Part of a small language model's weights: width 128, vocabulary 32000.
Each number is 128 + 24 x the weight over its row's rms, rounded and kept within 0 to 255. Layers, rows and columns count from 0. Numbers have three digits each. The size before them is the row's rms in percent of the matrix's.

# layer 6 MLP down (transposed), 320x128, rms 0.161, rows 2-38, columns 0-127
090:093157092126132104114095141098133162122133097112132142102137141149140125144166103143083130108113107138118174043144128135093109106165164158114111089151101086150121094115164099146130132120116100153131141148142120108095160158151113133123135169105090108121146106171151108121119137179151094162097097150095135105093115104132184124142111113116117130125116121108143154108133117134131149127118
100:129126106165133143161090168099104107097124129141149114137127190129108083154067150120096067122108151111127142126126137126120110162137136116132159137117110078088148096150088106165128099130119098126092133159144117128170122133151150100106113142140120139141118128117123117132147166137116155149141123098111122134151125105155167123145095087165136139143086099137161130076142142158137134093089
122:106127160123130129139168173113091137140117156111104091151120134134128092148102106130151144143135112138121107094145093128136129118112139110094136163123108087125168130105140178134156103140146114137121091116107094153101130171147153099161115183111099110137143120140101113121127121123141140140066116136065158131135139070173134086138063115111117119116131133146115121138127094132121137072154
087:103158145123121133136150080168125135129136141109132104128116155104096063098156126134147132137167153134163135172134144137135135084093088137106144115128168123119100146152118184144112145102138149179157085141122170106131162173107131153102123145110099095154117110135139143072149113123165128148148195170128130113138111132122134155118132124111086114122127104134128080131128121131125116157138
090:111146137196104127140112104108130180128104130174141127105090122129127133119151139106115088143164103142105167111157111140115153132156148076123168075134123119129152130111137064129146126137126131117154147146101184132136157128142168134114139094167151122121132092102155108144162102164105133075120147119109106156094132133125095145140125126140174133100136111137107145107134110173156140154119
086:067160105170133153145191131161106090146100118121088143149111142112130147127156140155147160145128152141135101090142121063155144153135130152130130140132148159139140116123134109129148136143132127111113129110137108158138089159136134123162169139151146144111088158104167171142097132108144133109122139110168124143105175134114150111124153145176088128144106152116155119149133125152133127054154
096:144130159143072122101118112129134149128126091124149104153137119111098172133111138137083155097135120160129109092136154141152124117141174128127114158131111119142128122112164122134104079133149153138150129146092143155137127131138120091121149128098118109127089126102117101072116120070072137047177118112167165108139149170145124123113118107139155130106130150135127125102115144123129121193132
102:108174106124144112148172118124123142127119121145161105146090132122132144138159107102110176111111169139129098145142115121127095144132080161126140138099121138122116137152078175128114093161196146151147120109127106141143110146173102113138160129140149109131153121113144080163135134129117114169112168099097092154117115127127170072114101129123129107108105118132147119113104140097141175181132
087:130117124082153110147181142177087105118126140113107075133079075153120128120134138147135117119137125144116116120139135110135143122119186135113080144082133125114119144109167132149098156132126146085139153104127120133112146067135115091105116128157178112144136156099143169129132129157150159117139148117156117118137182087095123143189153129144104120118131134145123124152113152167103124146109
104:130146089134130118099115108124160128139099141141135124139106087132119156122153147133079121116141142142163114102141142087168146138098113143141131153108130112159140147134132095160138083147120169167173107093090120205140086113103128081129137078089119134105114151134115145142167140112142143117146137145158132095139162147156087155132111155094171125130139140117160098139147114121078105120128
102:108134083132162080136108118080152157109142119082136137121107144128106135130137138142121092125172157159150157119093154121116112146169164098088144120125168123104199109136093128139133136178154137142107123135139096138118142166119092135104115143121068111116167122123131105111132151137138154132128102095103121145137130159143116131105117113121170178116116146094125124104154065135110138113104
094:117106083131123092094106105193153127070099142143138132178113141122124125139151141135154081134162130096115125111113132161092092110130165155125128160156151124131157113172127125151147148147137130140142159150106107155113144148127137163118138144113127097124123098126122093148131104128141168113135184081091117143163135125121140136137104154136155118092140090097123106130147099120159154062109
104:125169117123101104127101156122111115141135133134124130139071088136136162126131090101136059129119151074101097138118130132098120130120129111136077113114148117120101152115068156150119125171141071145129089088138092152144126109136141107145131103148120103162119158105123076144141071134158108144122113103135110129115130122124079087096086131117126144140170135129131115118151099143107125114113
098:160119125122161141135131139129107161101149141108106123127118114155156178105127108120131118125146130091175135107116132109135109136157147128157133120151110123159117179153126127157128087141182132095129098134097129154082110164153118162145099156117159145090098150198101135122113140115097118097114067129147116149129114126143090105118106143158144150113171140107094101120149088139163104089131
097:156117121152141140088136123091148154149153125115090099170116148150131099134109118137116147153185096122118171091149113157092171112127183191111092096129133173128104137110094104153162149113132127126123085103133107126136147133138137118114086122141141152122146131089111147125169144118110127139137126133141136110110124151132140141141098127086161096158137163188152159136153146123140083137110
102:136136128161134141126111107144130128152095151120128135151094089161135099160144109137153169152125103150150162108143117097140151140141136128111099129126137155110185139140109108149106154154159133122135100162096097126135115136148158129135126079101119105115147141118123090114149164136100162115129163128098106138141101148131152158154134076114120090118089148076129142152101132081146096042118
102:163145133116121125164135109082085121118125111108104134098105140095132125140136137096094142151130147125136131107120152184126104160135149148142095093153141163154193125112136140124109163117126183157127138122113114132089113132152122103168093154125133116162171107077137138153148114163167122086098167130125096097096146159113102131120160098074127117104137132114112109126139120101107132089145
096:102147142092149111132137132121115127166153141110119113129136100096125138174126159114145112162108145122151116084144135106133150153126156133171120154123097101141119117104097134166156115127141099126135166101119145108151105136109146105191081117155144103115119131139128118160142077090126160119123112124120154158125106073158144159130167097167125111067145118094191125124142146115111168108107
093:106117099141128129138098141077118100129118148118167136126093130173137148103158117107102180115130147151126150103107117125139145129141131126142135100138128133144146148115151073147107086144146167123118180138127105130110184116158139116097165121121140137109150150096139120151134116097098136138151095136115090139129138081138140147151127115067087150140115184102149158138169125096117074085124
103:120137125153097167103140127108159160128151142124128132108150132172144153085132108140143124147157153114145151148146119104108092130182077159115144048176152139114106115158108122131122092148129163132136130158150105145146096145105127149105152091136108096131186133107091127158132110131119102162102118136173122170143144129087115136072142114111110137139114113086121127147141117146134103142122
094:158131166107110158093144112167119103144132147108111140140135139105189121101179159184124107116147119114130117114168099120134103136121134138134127142129128125126110133149163102114147144163138109127150134149088167114129150138123078078187135134082133124132079111147132200169136078124103088144103147153159129134127123102136112118144115159130128115165166125117092142151132136142133153124117
140:138133106120099150146128145114100163134129127141138142128099131163142127129162127134147078106128109177094149120158131139134174115161136085130131102131145110120111131085115117109098102101148141141075109130148115165093146167136100147104117144116182129135144119157107095149080101157168097093146119135168119131130107080106061116104101096111139139138125139079115112129131124157132112090156
083:151112130148104136103095082130150136089137106138138123129140192098110123131140152127109096140133110136144142114126160171187093098154150117084108130135167120114174143109128100125139098101109156140154136133170144124102122134103139138108122169133071140173149125147140178101138151125136130127118114118134109146112159185105122180111126121147136166145107127124100105107150071123134157153131
100:110153120152137169119148104163105132147145139166135106136135065091092162126098126141153095118108167123167138119145110115111136094070105116173093122119156145118092113123155126126121120133137157143124115133129124121109152172149138142172165148116116129128086109151116132128140138081096098089177167171157173121109128160145140145108130141151161136137159148123162163122147169121127117127111
102:165155115144147114133153138123148152125142109109112061165098102094147131151136150146091091120129150155080125137118096124115095160151121108144147134130163150124112103151103080154159139126129129114161148141122117152131138125087105145163144106162104123169169130116130110125114164129143136158084119098094132138137109101089102156129132095119110101163171130188117163149164129102143096115116
106:120109163154139074186149145084110119088131107146151120113135156108106153149113140143106095095118140152108139119137124126103170133162133154118104144146118114125108132133129088119122154118125121121084105112100151145122150145108146098136112104155154146105098137109159161122121104126144103035105140165142125088123164160085094112138133111134119131138135141141146178072149117149107122107111
107:138128135127100136128131147147097108145122153137084102105129127106149163193079162120117172148112133103126126182144118111123130150128134135176105106120122142117114155164138109112134146172092127125091078094105140147098146130143135153160148125099143160092112149156136172152077139169134136153127119118147114124142164148151137125135183124130180103174132104125138100150104139108131098154130
099:111128092085112120145140129130133108125099130156120125147112156102139167148145142136098142144136129099133098111150124146142159096118145149150151133106090125169135122115114072145156162117167127151123155126123104150136127112120099123208110115150123168138111137141108130114125152086082132113164134101110126125125090066125102138081142060132142120099150102134185139132145109121135167151157
103:126157112122149113164135091138126124082156098121151109164127151133125147102100117089122145125139174126145077139136137103140170124099164101129151148144155122148135133124145160097139142115129182157108137123077083100104125110123106084105130131110098120135090163087123105130135091133179137135139117116136136117134141140144148145191110139131159100088196109131146142133131109155131147097163
099:156128120132076144132103108105134122114141109123082122124103137087113138094141106157133122109120124148087106145116171099089094118112129104220130161138127138124156145121118126118134088125120140128114079142118152136116123090132110108160117118129166109146132113125124119167116115063111127102095140132113165150111121142137167072136146143175155108154127135142071134159095139130142127156100
095:148084144173125139135146120131119155095097124097134145122127104150098125145093113130113116165129115107144154143135113136142165104150175120134101098105150075123090123150113108079154137117091164145124148157127074144107147152171109096139099165128167120096092128146113123140143138104127107165084143146146167098153146136129118139152133141137131084127118171121152178129125140108093123079116
100:093096104080120101129085129146136146149101109136116168155122130115131142131148123128169142113132140166176098095144180138155135103120112145147114187132150111097123148112144104149126131107143135157135115138126121130137110134093145106136124111137108141160162168111126115125117124074130156113148133161148131137145172112144183125142123137144104188135103103123149123106215111171137104106130
089:142102140136117143104097119126070091129111098116163116144111117130154148085153141080119158111113129147095143112167110109132153119137144129134089126174104140134134124112122120114163105137151125133153129103094101141112146150140130152116117162119168095082135106139077159146099148146161084099117143119159083132180140130128110179121098152126101120123120102124142129141128169106167111075087
083:116163100123162120153112156136148127144146157095145123130125119093113122088183132126128123149171111129141162127106139090114120149158125112111128108132165147089133131141098126143171101101125102124118162155154139118158148181171123091101114149090118142106131116065181128117139131126124136136158106088158123129158178132119111118128154131093123146173157130147101149091154086162100155128137
101:149141178121158136173124131097141082199137120124089148111156121110120142166130158127110167107135159120123104130126129084146174146119115131157127118148097121145144108153130116183143200137154109165098150149122116132133117109130105095178062152148112149136098112120163125114141098138124128113125118121151107114116113121167162137138157116177133110138128162132158147152143133138145128146124
102:134130090130137152137118144158109129129111138123127131146114095134148169127107125155080092131113145133139117117105126130122172126117199093168108179121154109110115128113109140106136155132131124138071110150161121147125135125099148156167126131135116101117197177188138116157077155143144140129152126122149127141138115125126128131111137109162138120160131114080084112163081104137127114170162
110:068099087148132155143145138184093126176115126148109132147107118129130108081119111124162148119137106141145130118149120108141124151130124130150117148151161104082093119180164148109136175086133101134092127126141125156149109171132123141129089185122143113128112137102112060138150117109142139138113131120140142145087183113109110080114164139127109143154107150148122116130125157121097147110115
# layer 6 MLP gate, 320x128, rms 0.161, rows 3-38, columns 0-127
089:103089139078127130111152078103110163105102117122104123126169137126164159114102130105159132115148138140104122138116123117108124117155083157133091116153141148132134126159149155104118118136155134113100124109162129122108069161164092189117085141169143144125101150155103114141148131131122117153150142142159113127176126131138109139163139093101123086170141099141142117174109168113120095159109
103:093113103124148121114171157107114151098087147119164139144132165104107109124111100132109124111129162138165128131168128115155085109111154144108144158145137110110135149156136105122143081147131148136103118142126141168105111126147145106120125151163105172126154129165133111126107168108146137105112142093080118128147170117064116101181107115151150125120161162158116148105181141116085141126084
096:131141110131150121106147059126134096135137145102140118128103130108132168151149122154127134113149070150137114120170106137115147124096138105082147073162116118169167141146156120140089113122152127113134120113109131141159149107123128105102099108085162091116093136123146135143085143152099115129150098184165108121107152074173097152095149114152140138125132135127167083148130137131139151131119
088:135135108157118107128156150126159160090130103163122130125113146123105172096140151126165129122111178097136129140131141133113136133160121097143137099143101083161155083088106124150110086097143108146065134086121108151115152122120162137095151141141095145124145158114149170115139096149128144112140109097146135150060139104123133149108136114093117159169108165122118145118152109088158164113117
097:143106121112098163097085098174152138129169125110133114089167124158113104133134152145117132117106184165144132119120171112110092137128143138118111140101153145082107100116099113084138116129115111159132141158099141127082119096177123143150121094133126099124106164170121128123151103130132077137147176112084149129106124172086123147141120124104169106146123112133106107146156119164101138114114
106:132148102118177115180108122088139131098080123140126140098131129154130097157122144113139137118112150140110213126134099116129140121134074135098144150147184103132114118135115134104127115084110116132139139131165102080123107117148097151096150144116136141089123142114117133160158164128119127153083152120123100110120102158124120121094142143115164140106125106160127120176111105152184123092099
100:151166108152120108124147135111155176163146124163106148123121131126120133112130136161143132057100144143084100096161140138158114163122113132132130105086089127082149119085106143134117135131107117128094104071113102169145148130173149133125137141146108149152168136130105067119146138097127149142132186142140108161130126114167123129143075140117148133164149109131139116114122136094102128114094
093:090109131081105141119145144160133117134108138119129133082145147123096144122118144077118110129118098113115133161160129145112131095155086117105129122140083158145121135123146145097115114204140105162128107103153126125123099145093158109146134137123152125062129082157137122108150128100136144121143117149171140105122141147103117169151135137174138115121135104135096106150121198146129095108182
097:137146104107163173105125126108114103117186121139143099127126147123116133110121128111115090161120098122165114156184130138103170112132146113124170142141127130143125130158116177146127113131092132125124112118106111142134096112211129159120123134113194157131138150140164156112119136132130159124161145111159122119119130126155081124132120213149144124140117120181143138125151108152119169128106
108:105166105116154144111156129149108085084155147118109133108110090135146094155146121123140141101158161121164134084122181119134138131113164139151123114176139168097100149137138144070136122118156135119111138109141126118099118096142111130130114096153100159127124143149124129150163108120127139114121151126086121083146124140133043146119121142120105072102115115111143141135143176164126082131152
087:139119158117136139160132153139116142106142093140148110149084129154118135130162148180131129132139123073155119114144156133122089119087181122139105139136096155101098156125133137144094100190132138159172184132127154129152138154128134115145117095069153131125101114162107159108160126073117162123114142126158112131124116117180171107140143135137083135156153114107136115115133109115166109128120
098:134097130116133123118127155092154136147150097123140119119112109151118134118129137155116135118110116112118125157147104125100121133178115106127102112181141136126145080131149154145144103145113109128086136107170090163103101144125118122114110197115122104113139124159132139119134169120101107150093119166151145110125129156179090127112132111136141123068097193117155158084183120116169140092103
100:133134129118120135102089117118111126174150101131088116148121105151119137110133145181147136154127099197132173129164067127122130171129158122103184116122139098123131181126141110124090124118116104076136110140177125110138145112116148128127108138116123124142104125087131134116154143116180125136170142136103126136133152093145130116121115159115113125135142089132159113098153177165147126071157
112:161152090080116133138092138106109132131110151127131064076123133125106158101119158153129167133105120145128167084114126170145090104149128068083156154113123156140114131093135142158140104116124156132112100144127130158113128120077142126085106159098132117137094123139151117120100166130095131108099130128105084104151172123115139135130126172118134120114145100129124115131131140125144119122197
107:103147143093111132078128140101164132106153080149152149123136160125090126102102149131100125118143134126126130205141136135130140140131081170128169136136124140137156137123162118131114123154101102173145105098094159164141122130118135107129124158136165146107116141136119145147119110141139088129136110133165143170109157111120142148113106157091133115188105129175155108099154090179099117166141
124:129133099111163114085176149123085123131146134146128093162176111165159121120105144155142076125088129143147110151122131130153135105116136122089144137140140089117099128107111113126167102162126108129127117120144157079149124114157128133114150110177146122110125077105106099089137115123093130124153091132084120118145126136110132114139107178108139164127109135131163148115174137160190096101149
099:079144122105151126110148118087096134180145136099159112130108092127082171181113178114109143125088141140151103120153123104149127121087151141149109130125100129147108161091123127107141120134141150108106165117115115160138134117115132143130129121142159122142073151171170111130105113128093153093116119113128150136122087158138131160135167130112156154086116133142192091132103132111127162103110
105:141108098103151109112153156188114114130159158104076115139141104118129135156098178121063139135097111138168108152142088126126137109136098141145109158150146111114165123142136132098127149160116133150147096084127093114121127152158142164124132107108177152099096142124131105113155098173129126157121124102121148120145146118114078113106153179136153110118101143129136127163105165160140153145133
090:127084101151133120122153182156124104140146113115091094113102115175150130115174129114145095185121096174148099105133119099142118121135172102173106113123148134089125120140152159152101134148093155093109139124147128133131104137141117122130119149117154119126125111134144114129096153153164164118159161112145083092120129121139121094153145126086112162135135135157076095102090129115135178144097
107:063122112114144113117151091120099085140137109161132132140126136114137138131137086094091123100092122123138130107074123127136141116077145108129121148150096129111103152127145118112140125124118107095089117110138157166148131150116162146143112106133128133131110126121110141097057114155070113074124105128135126172114157056125124095092125113161124126136100098108120145118115129087152105107094
079:133103148091128154154150122143076131093132117164152137136109147101120090147113167126126117119128096111159129129119113119109124126131150159093086104093168136124137135149122173158131123146128182169105091120148136120187159136093098165105154106110122165127134164070102118171118137068118132165113153090128089106152153101151127125111123106115118126146110137094137112137122151143112157122124
109:142162142110103101165113111188122079112151148089118124148134101140145122156108148135154168108146151088129090130156179131100127114108129152122095139135091123106104123145098140137131155112114127098086135137114085105114156135117142125107163102135152112121113117149130115132112118167074119097117147116090137105131129123130106125126138145137115105064142119077181142149091176117103117098090
097:123106118107147130113104177151100143160119169163087080109108126128144168119103134081158114108125103156093107141137147137135144129109139119121112081147101160130117125169125101112107112116172088134104136126125166116129131086143135137130097150127170129147115145129115118135167133147152095114153151157147138094162149132111094125133113149159150120111092189164130109150106143129121173126194
093:147100141116116093122177136132164186144152140123108065150144138156133134097185117145115121110113118137159122142129136187135071151112106121132133127113122136104127105169110145132140122155113178137148174153136111132096158122099117110152139141165087110130120098122138104156145119134137178123072117126089147105149133153167105156169136140130134142163114136110106166136117131156129161124108
107:126132184128101113103150133087150129134125142151151166118143155148138122152158091130154141147156138129151123127103116149127114096150133165147086097155084151127108107135086155123135119111113105086110169090170142134156133119096103149095143127169124106108096118101138162081118151177151126099121134088147130105142131139145092131124062138099162146139154156115135115111076128126154138114140
103:167155151107167133155154102115103139128112127124142135166150138155104137123175129160143094129121136121136124106101149150142105098157132143088136150115152102154129121118115154125103113127194115103144173186166137092144124116147171104093077190129138122118147146122106131114120126112171103113166116162130157109121126113125144108120122123138101095129084154115095160080136116149118160100112
094:141162143147147137113127148162135165139123100118135139141149077176119109099106150125157094089143115114130150147164118163138112136157155130129112138113129100091144115144119165099154150090114139112155122165179078126139176136146141156133124118104150087077174129116098165146137136140127121122120144136137110085141119119168148141140102128099125135163108104162102118175143083108167098146149
115:100142132106164116111158170125133151131096109098126128129151157172139136126097099122115135156081131121161168132173097159153136126119119105083109143105198144173148091136140142105157122142189130120116091115166099120145160144142109095112129130127155097131129127140113128144126114139136154124087091100110154098133131122094143097160119128108140113148136138138107110123137129136158198118086
096:136135081170109142136101137098151181087147095157144137126137137142101141132125101153128095137159119140089085142115163166098115142123151086168129175112136120118131140110113137096144121127109115151152105193122175117143102121150135124100119109082118087135106137119133120144110143057125137140103175129159153152114125091136139109130148136149131117156113130119081145151152100125141128171104
093:135122186154148148110158151112104082093159150112155136131170089128103134112127133130141131097125074102098104110094102176129152108088127119119126132149121143112114090181169119120145085105102103149090160144149132107126130105108120118135160098073131097103125100104098079113146141126153128115157143148122067162097134126143134116143126141120122150116124139167127153144136136156131157148115
099:130191139112122186101170139138126130129175142082126111118131154115120151135146126095099117141112148097104143154116100113139175112148155124088147118108132170161151105102137130137133131134076115144169106131134146146126158096181158121144102114112127087137116111166115114126155154122117159121084131152146134127100121135150147137130149131107136106152109164125064116178149146106135174110151
085:111123136095131133122113135168134118105165123114072135134162121144113114105157098069118153152116121110146163130129150138114155149116124101171099134146112183123118134141128129108125183140134143100150152140135152135152150083086130080130114151122096141139120155138108068147126107127111117116141131192125153118112130113164129154070115133137115163126120145149115130130133200092104093125149
084:111126065166100149141141099155134098136179171056146102130159123105154099133117142155103153136159152137121142114093145067164141144121100092137122106134149115147150122080139136124102112117131117114119159132116058133151130121151129116130145125120122086133134150119130100091117143082116109145133109129118120077163162160143131128144108155111147108125137147151113115157165153094125134143124
083:144106165117132089138126142082099147106136105116100077098139157116143093159117141113139120106138121157099129133161135110128084173159102114159102160143135151080082139122134155132141174130123117127160114086089136133143144125130150157095138083153144202123104133145112094110112116147141082130093170127115179128153136133138100111120119131106150151113114127105154132097127141095101133115124
105:139106096154134126121132160095149115146150142089158155110111135140118130162149113108161136110112118139122152144096084125135119100126082113079163108136122116106156147127122101103111086170127134128133140110148073076127141103133109109105178129179129130089108130110146139122184123126102138103116132106104098138136152123140116118124108119105079121083103181181164123165155137141143152114141
100:125123150132133145038097091111134132125122121129149122125136158154124155118130108110083147112141111186091117121143101148117095163128106156112128117101097111115090110080159109151123104117127104119150141126117140156137132103110167135182147143114122115134183133160118132109125140144181101113101162151124142172098106115168090141110164153128142129133105144170128144103119152124140172114149
# layer 6 MLP up, 320x128, rms 0.166, rows 3-38, columns 0-127
102:167134078131122114153092135169107137148078105111136118126116113138129094117098148117131123155136145156130138095138142109139084115138127129116151145117144095131102117108062130161127153096108134122136101110140102167131147124147137069170129155085120129130098132112109123128133145107118180163180169111130137102103154130177196117178145138128139166098120125102154150135153127121118135150132
115:135121145105176131135121152122114136135115142144113130130140135189131124122102123133097142135087097137113138125119118148120121123132163146116145138128124117153145091128094169105112098131133127100122074094139096163135118152160186160149156154107115098083175119174120113106159114102111143104152089116132097129189109114155133101200094109133175120113126096162125126135167133131123133102112
089:167084131113107113149141152127151152128147168133149092116124159149131147118062125110143140154122125129125077106117166078131124110143129127097101155127165139084142116114114115144121115153107155105113100128111120171097147158111157124146126127123100148130104110165092112160093127140113146117153099079100117179128082152136126181157132117119171155134127118119084145121133142102111157159099
096:095131124085131101131140163116108155126150138145114167141142130127124173127122097132154124136126071144131140122129047117127137114152146165126082175117071121146087150120117132118083149117116133093114115129160130114130107108142073120156122192101079146115111115175125092116057132143136151136122122133147161137111156119114119164103118147114113155113123130143157130130143125113114120114133
099:144113138087137105121122202081106171103119109139140138132150132154114125108126155126073139119136105121131175100134085164109146121114142124119139109179094135108133152096093129126136131142149131101136111123124134125141143099091139128105125152108096128098119057117114172128153134147135143116152121166118129146144095101138107147132131125119136120151136125166159048125088177102107124154116
086:111137167113091104090128109156185127132146140144130146061114132155168122153087120134119115099116150111135174145161150130132141099131111130097137114147129131094140159124134154110142129126103102094134107097045128148117117118144178144130131095123099135095170159118124133130109116140160141129156133149146155119079149096106082169124132154148122162161133102103112161123130125099150128145141
110:078181148161113130142147115106089113136065080141148132158120141132125143144149117116146139133131130112074108139122103124104119126138103173132080164081135130118130139108103122154114127112133129178125103093137111157113114137136120126117123113119129171125110109106115083109105139107101162139097131094132085175135115141134165090135159103155144162113094146080148093120120132096139153157099
090:145126146114143161092156129151131118163109172128129091121111106090125155096138117129177115185110106081150140152156130114094157092133078148104157182110099117142125159119128116105115156130139121149138152149144117131146142159113111156128167115091127124124103103188126091121153131117159162158112153180127121135144092140088106111135119144129153131103130135089125134125138115076149125131167
094:145110095101141187119134143139120101117124153147127111099118096117113133129130148082121136123111118121148137127164150114179121167091149133130071186138123131128173119153125124117143140135114136144158155078127153156094151115153103121157099168108122143097120136112141108131110120128142143145163099126148078130154083154106106117125114186141185159101144109110117154168109154125132088155122
112:138113117099084144158133113126167143118138132139127092192106169089077158132169127117093107179138119126126110169152099079144143151131085120120135143092116135143128115125071141162140137112140145095114137110094130112138144089096137150148142137122117128140143122106126146155089116124156100119126131156144108180119114158138174097094127139149117161164130121107113106087126134114166155130097
095:141160147126139139148152106139107108149137120132132160165076128096114116125077116133146121130116151119105156114087158134140111117135108131158148114101066142100124168121081176104131141078136162135128076098127122134162106128096127144089132111134075110106182160105096143126111139173141126107164153133136125141141105085095120103092089111114113114096142145129137123113116136109106125163153
101:141146139152136128085105160147096123091124096142153122139098119149139082113153115100128149111111101165134115153091124130129183106145147130173121140095149107109106148122097125111108137160137085100120081121139101101121107122126118177123144122128058172137142138126123111115147087116153090114124174128096177124119116147148116131104091119121103123139181091168082121161140116137122125113137
100:112137107115152109113060062160113144082153143118106134117141146132123137123120117163081121127139102110174154132127125120102137124116152114129125114091130126139136147112112160142086087115137076118140167168116133143104153123119127180122118141106143073085112156097108116092122107125111109155130120177121156151160099153164103137106127146159096145132139124117106116134183097132149122117154
101:114161185134090123108124122158121126138158130140128151130134106121108111099162146052132155123133087147141130122149165100111152134145128163106103137123174173109109134147140091136136124155103095161114124123126152087110122145111107096126114142114145137133073116133073136157186119171103143116129132137147097145089177127127148151129107161141129162120126153116123144162103168123109091125147
093:119113134138141153145143147130087136160170089158130124087103165146150130089129087151102116134133129092143117134138121135155119152136108096149167117123141098140097129110102173110120100088110135159119135123113158140108147108117096157151148179154122179127134132102110178129127139108155113162146101130134137148114157074097125113148121138172173159159135101181110126149114093149131172146136
116:112168155130104113139101128137121161164124096145129140086121149086134125141113158098110161109100157094144129164144125142120143115169137101151110088139117130140149118164166155140066130137145183130142147156121121150085131129148138087150083154102129108125150156157126148184117145147148122125089135103151127125113132129139134133128090113109088131150142127159106092160083138116069105112155
095:137104131142134129137150179114142106114106133159120160121093145173150152095153138140121139125115120121112143154109093121110159158099155083150106104103139103130171137139168149136137133150140172119083121134082139155132160112132138122141150160097092120118163087164122114127109140172105082159172125095117122075115105119123118098110079139109133142133145142132103136147120142140168089112180
100:119134167120148136127088144082133112097169086149129104135116136161122122158137104103131121188137149104141081102140140104164165146148121087110107062105184115111142135126140142123138117109127129088101154115100132125155142089148192123132120112121131105106131106135096175176118122089110106147149129126139142123134130125147137112122159087097128166148112144116131090123092140119144147117166
087:108107102111127146129113113091171156134113140121116130119143098130140119127161145166105133149131173110144160169152138121140150134153137136132165104135131130126102116133139115132111073094132095146112116148189119109130098139122137117141134155142113114122127104128122110131166101157137119069112112147155141142098117135104124158065097098203160141121082121123135103136162167152110067110166
083:111130126156105105154155124159133136129118135100130139113120133128111134155179121119138103169135133098129140112090140112118141127158138102124070143099153070151122085154108114148150155085112080110120164137168119131135135116175138165123132127164148172163119161136112111152147181139078127126146121096120149150128174097082151129106139105078111148153107141118135115143099109103113154158135
136:149143124129119160135109148094117116151159112149128117118137082143143130086135128164126095146123106111109163112127142110169122108158122106126150116175126128137094119110107143101113098108113134139132073107139132157099182157133173139097111180137144141126135097159106093149128128177147122052144118155176140109133135095134084151097109072116137134162130157106143124099115134113116124137155
097:103150100126119111174133142119100133152098140128106140114144080132177137116160102126153132129141138120125121137115141143074131128099104120160133105116097103145126122152097168130120150122152093104104098130141100160130139115157104193124135103132160101070141117092139110110098093124125143107144149084098144122135075138120117102117123087121124088121147088094129162109090150157173107108090
099:117109132135123118129131148108129099161113096153175102124115119122099150115092113133106096141128113167136095150170133150113141128102143163123143183193112131121123115132086116122129122081070149094092114108127122107083144136122152143107147138155135142102180113096111122112115151117116157108103115100103114115125168148154070138102145129171113092114105106109094113135163134171139156142140
099:129159114137077131098163129087174164121139155120120112158089125136131160169126132140141116114164117138150127098141110135120087152143135111145089097112097118105128130131123119115170149123106112100145123100171160128090156098102130194130101138141134075146140174146141114159151113134151134123102129120135169156166145156122161114086105143129084132134131141163099118114116146093113083109107
105:115167126126096111146122094133105110157118131120127116086157140112115093099103147109118179100132072165132073155143100107124150119100135117119093154097137116139133126126154137096142139088143131153138132099100113132130118159131115126157087103127120175168132157133152082071108142130138105131140087142139148092092124117143128111154126141149184110134118109139173145108166145165116081138146
107:132137105139112168112126119131126136155134087117119115125115125127137164116146128193079128068084142123134154133153079112133140156170121118100123124121131122148153110159084144138113111133103107138140125127114135128118177135112153148114140149107147119079085117122116097141119112154092170132103120167161133201110102121142124143117138155169138163083178137146142080119131116148125109141163
078:137126145119127100159160126107107134106129090137141160132136152130137140089098119121163180137107104161116148146118100162117102149149122101119167123137097152145158130132126171111098145158121180114142115162140110115108106126131160107086143092113121080159129111072128169107109119182093156153150146179111124175166125142163093144121147124112106095104129122131158109139113156158122135131106
110:122147139102146122148114117167165068139158099145146122136115114148157177085107122087130150104084156160107105149118154123141137130130135140113100115132161139135156114104159094111142099093126169130124151175157123126139131164093148119112177107102106118136079094133114102137136119162152120121118131174114138098166142148139164159130101112098159136133161120105120132158092101135103146079128
083:168121077142116091134101193179170122143126100137094161158139135184132124148129115130133153174126069145111134086130117145107075097155111119141104114161123141133158136117111143147097128142154161149131121137126131105169139122115136129093128131137135114139123140124104119136165176100126127131120146128155110149160154120156098146122100171127126143177088130093106144111114107092170120128126
095:125099145174155139123107125155094117155151137129140112106103169087147112140108100105130165134154149090166123125150072129120135120148146133127176149109116154157192063128175120155163117119119102128163126095138128144104158097107155149139129128116123157121110171102131126107136136172123108168105118123122100116120133138151089104130140105110175111160120106106105124115137102157152158156140
097:139109150128130120102093162121104103087094083093170131138073110118152111133134085116148121138143133126119124139132161127129131084107162131147143117139090165119109160145122120079119107100158119112165159112098147136135102090087122131148154135105101143115133127114140191133105113155151124093104162174156124122153105114124093109101148144137138120136146177161133169106164125100124088133101
090:086147091108153145079128109154175122141149127142100124145152169070140115104094136131104093103114119150153121100144119146137111113156081119097127140129152130170141154164148129125121125101165137108166130129075149086119140157153128125130127099119123137096132161135127105144144138142165085115138142139143086184127090129131090143120118122137156144151083116153106077152099094126132112115110
094:099137168127097103125113150141073118125128109111144150098123108098110091153143103156114186123090102113129110111160116150115115114089118163092120093149131140109153169121144126129144122145169097148178134139129166139164128124113090146122108117106139175144124162138149075131136105135111131160126131137107155125147075135163093093125146142127143114106093136119138146140091092078148137095157
094:155103145169111117094148121090154115164115100146136110099104136166105132104132116153177126127143087084127080123162128155074181129150172142107142086137102120137152142140123112146107121121132146150078145128124090140155116115136131087148087104106104124182114111118163098132136134092127113126108148167161125110113103127133158105132171148122117140137139139095124124151171143099117158107135
099:142090100110115142149143114136138119136155089135137133115145108113145123102128155093098066110156150120099094122133157136129116153117158128153150135136192119156136088100134114123120134068109169110095118139146096112155126154107197092096151103114126116121119124096136102122088126096152126081145154146160153156153142141119100095132143139135144081157108117157100146133151090147162127128135
106:121169128137097092128120090172146132122129131179118100102165094101190104107137114146119133111130087101169113145128140105138126119115154131086137132147141136136133135095153149107121141112137137118169132121153093083117131158099086125154201132128129167111130136132120107197122124122133124098137151119121137136140174085098110126121139161127121183145104113121160111107132145141126126111180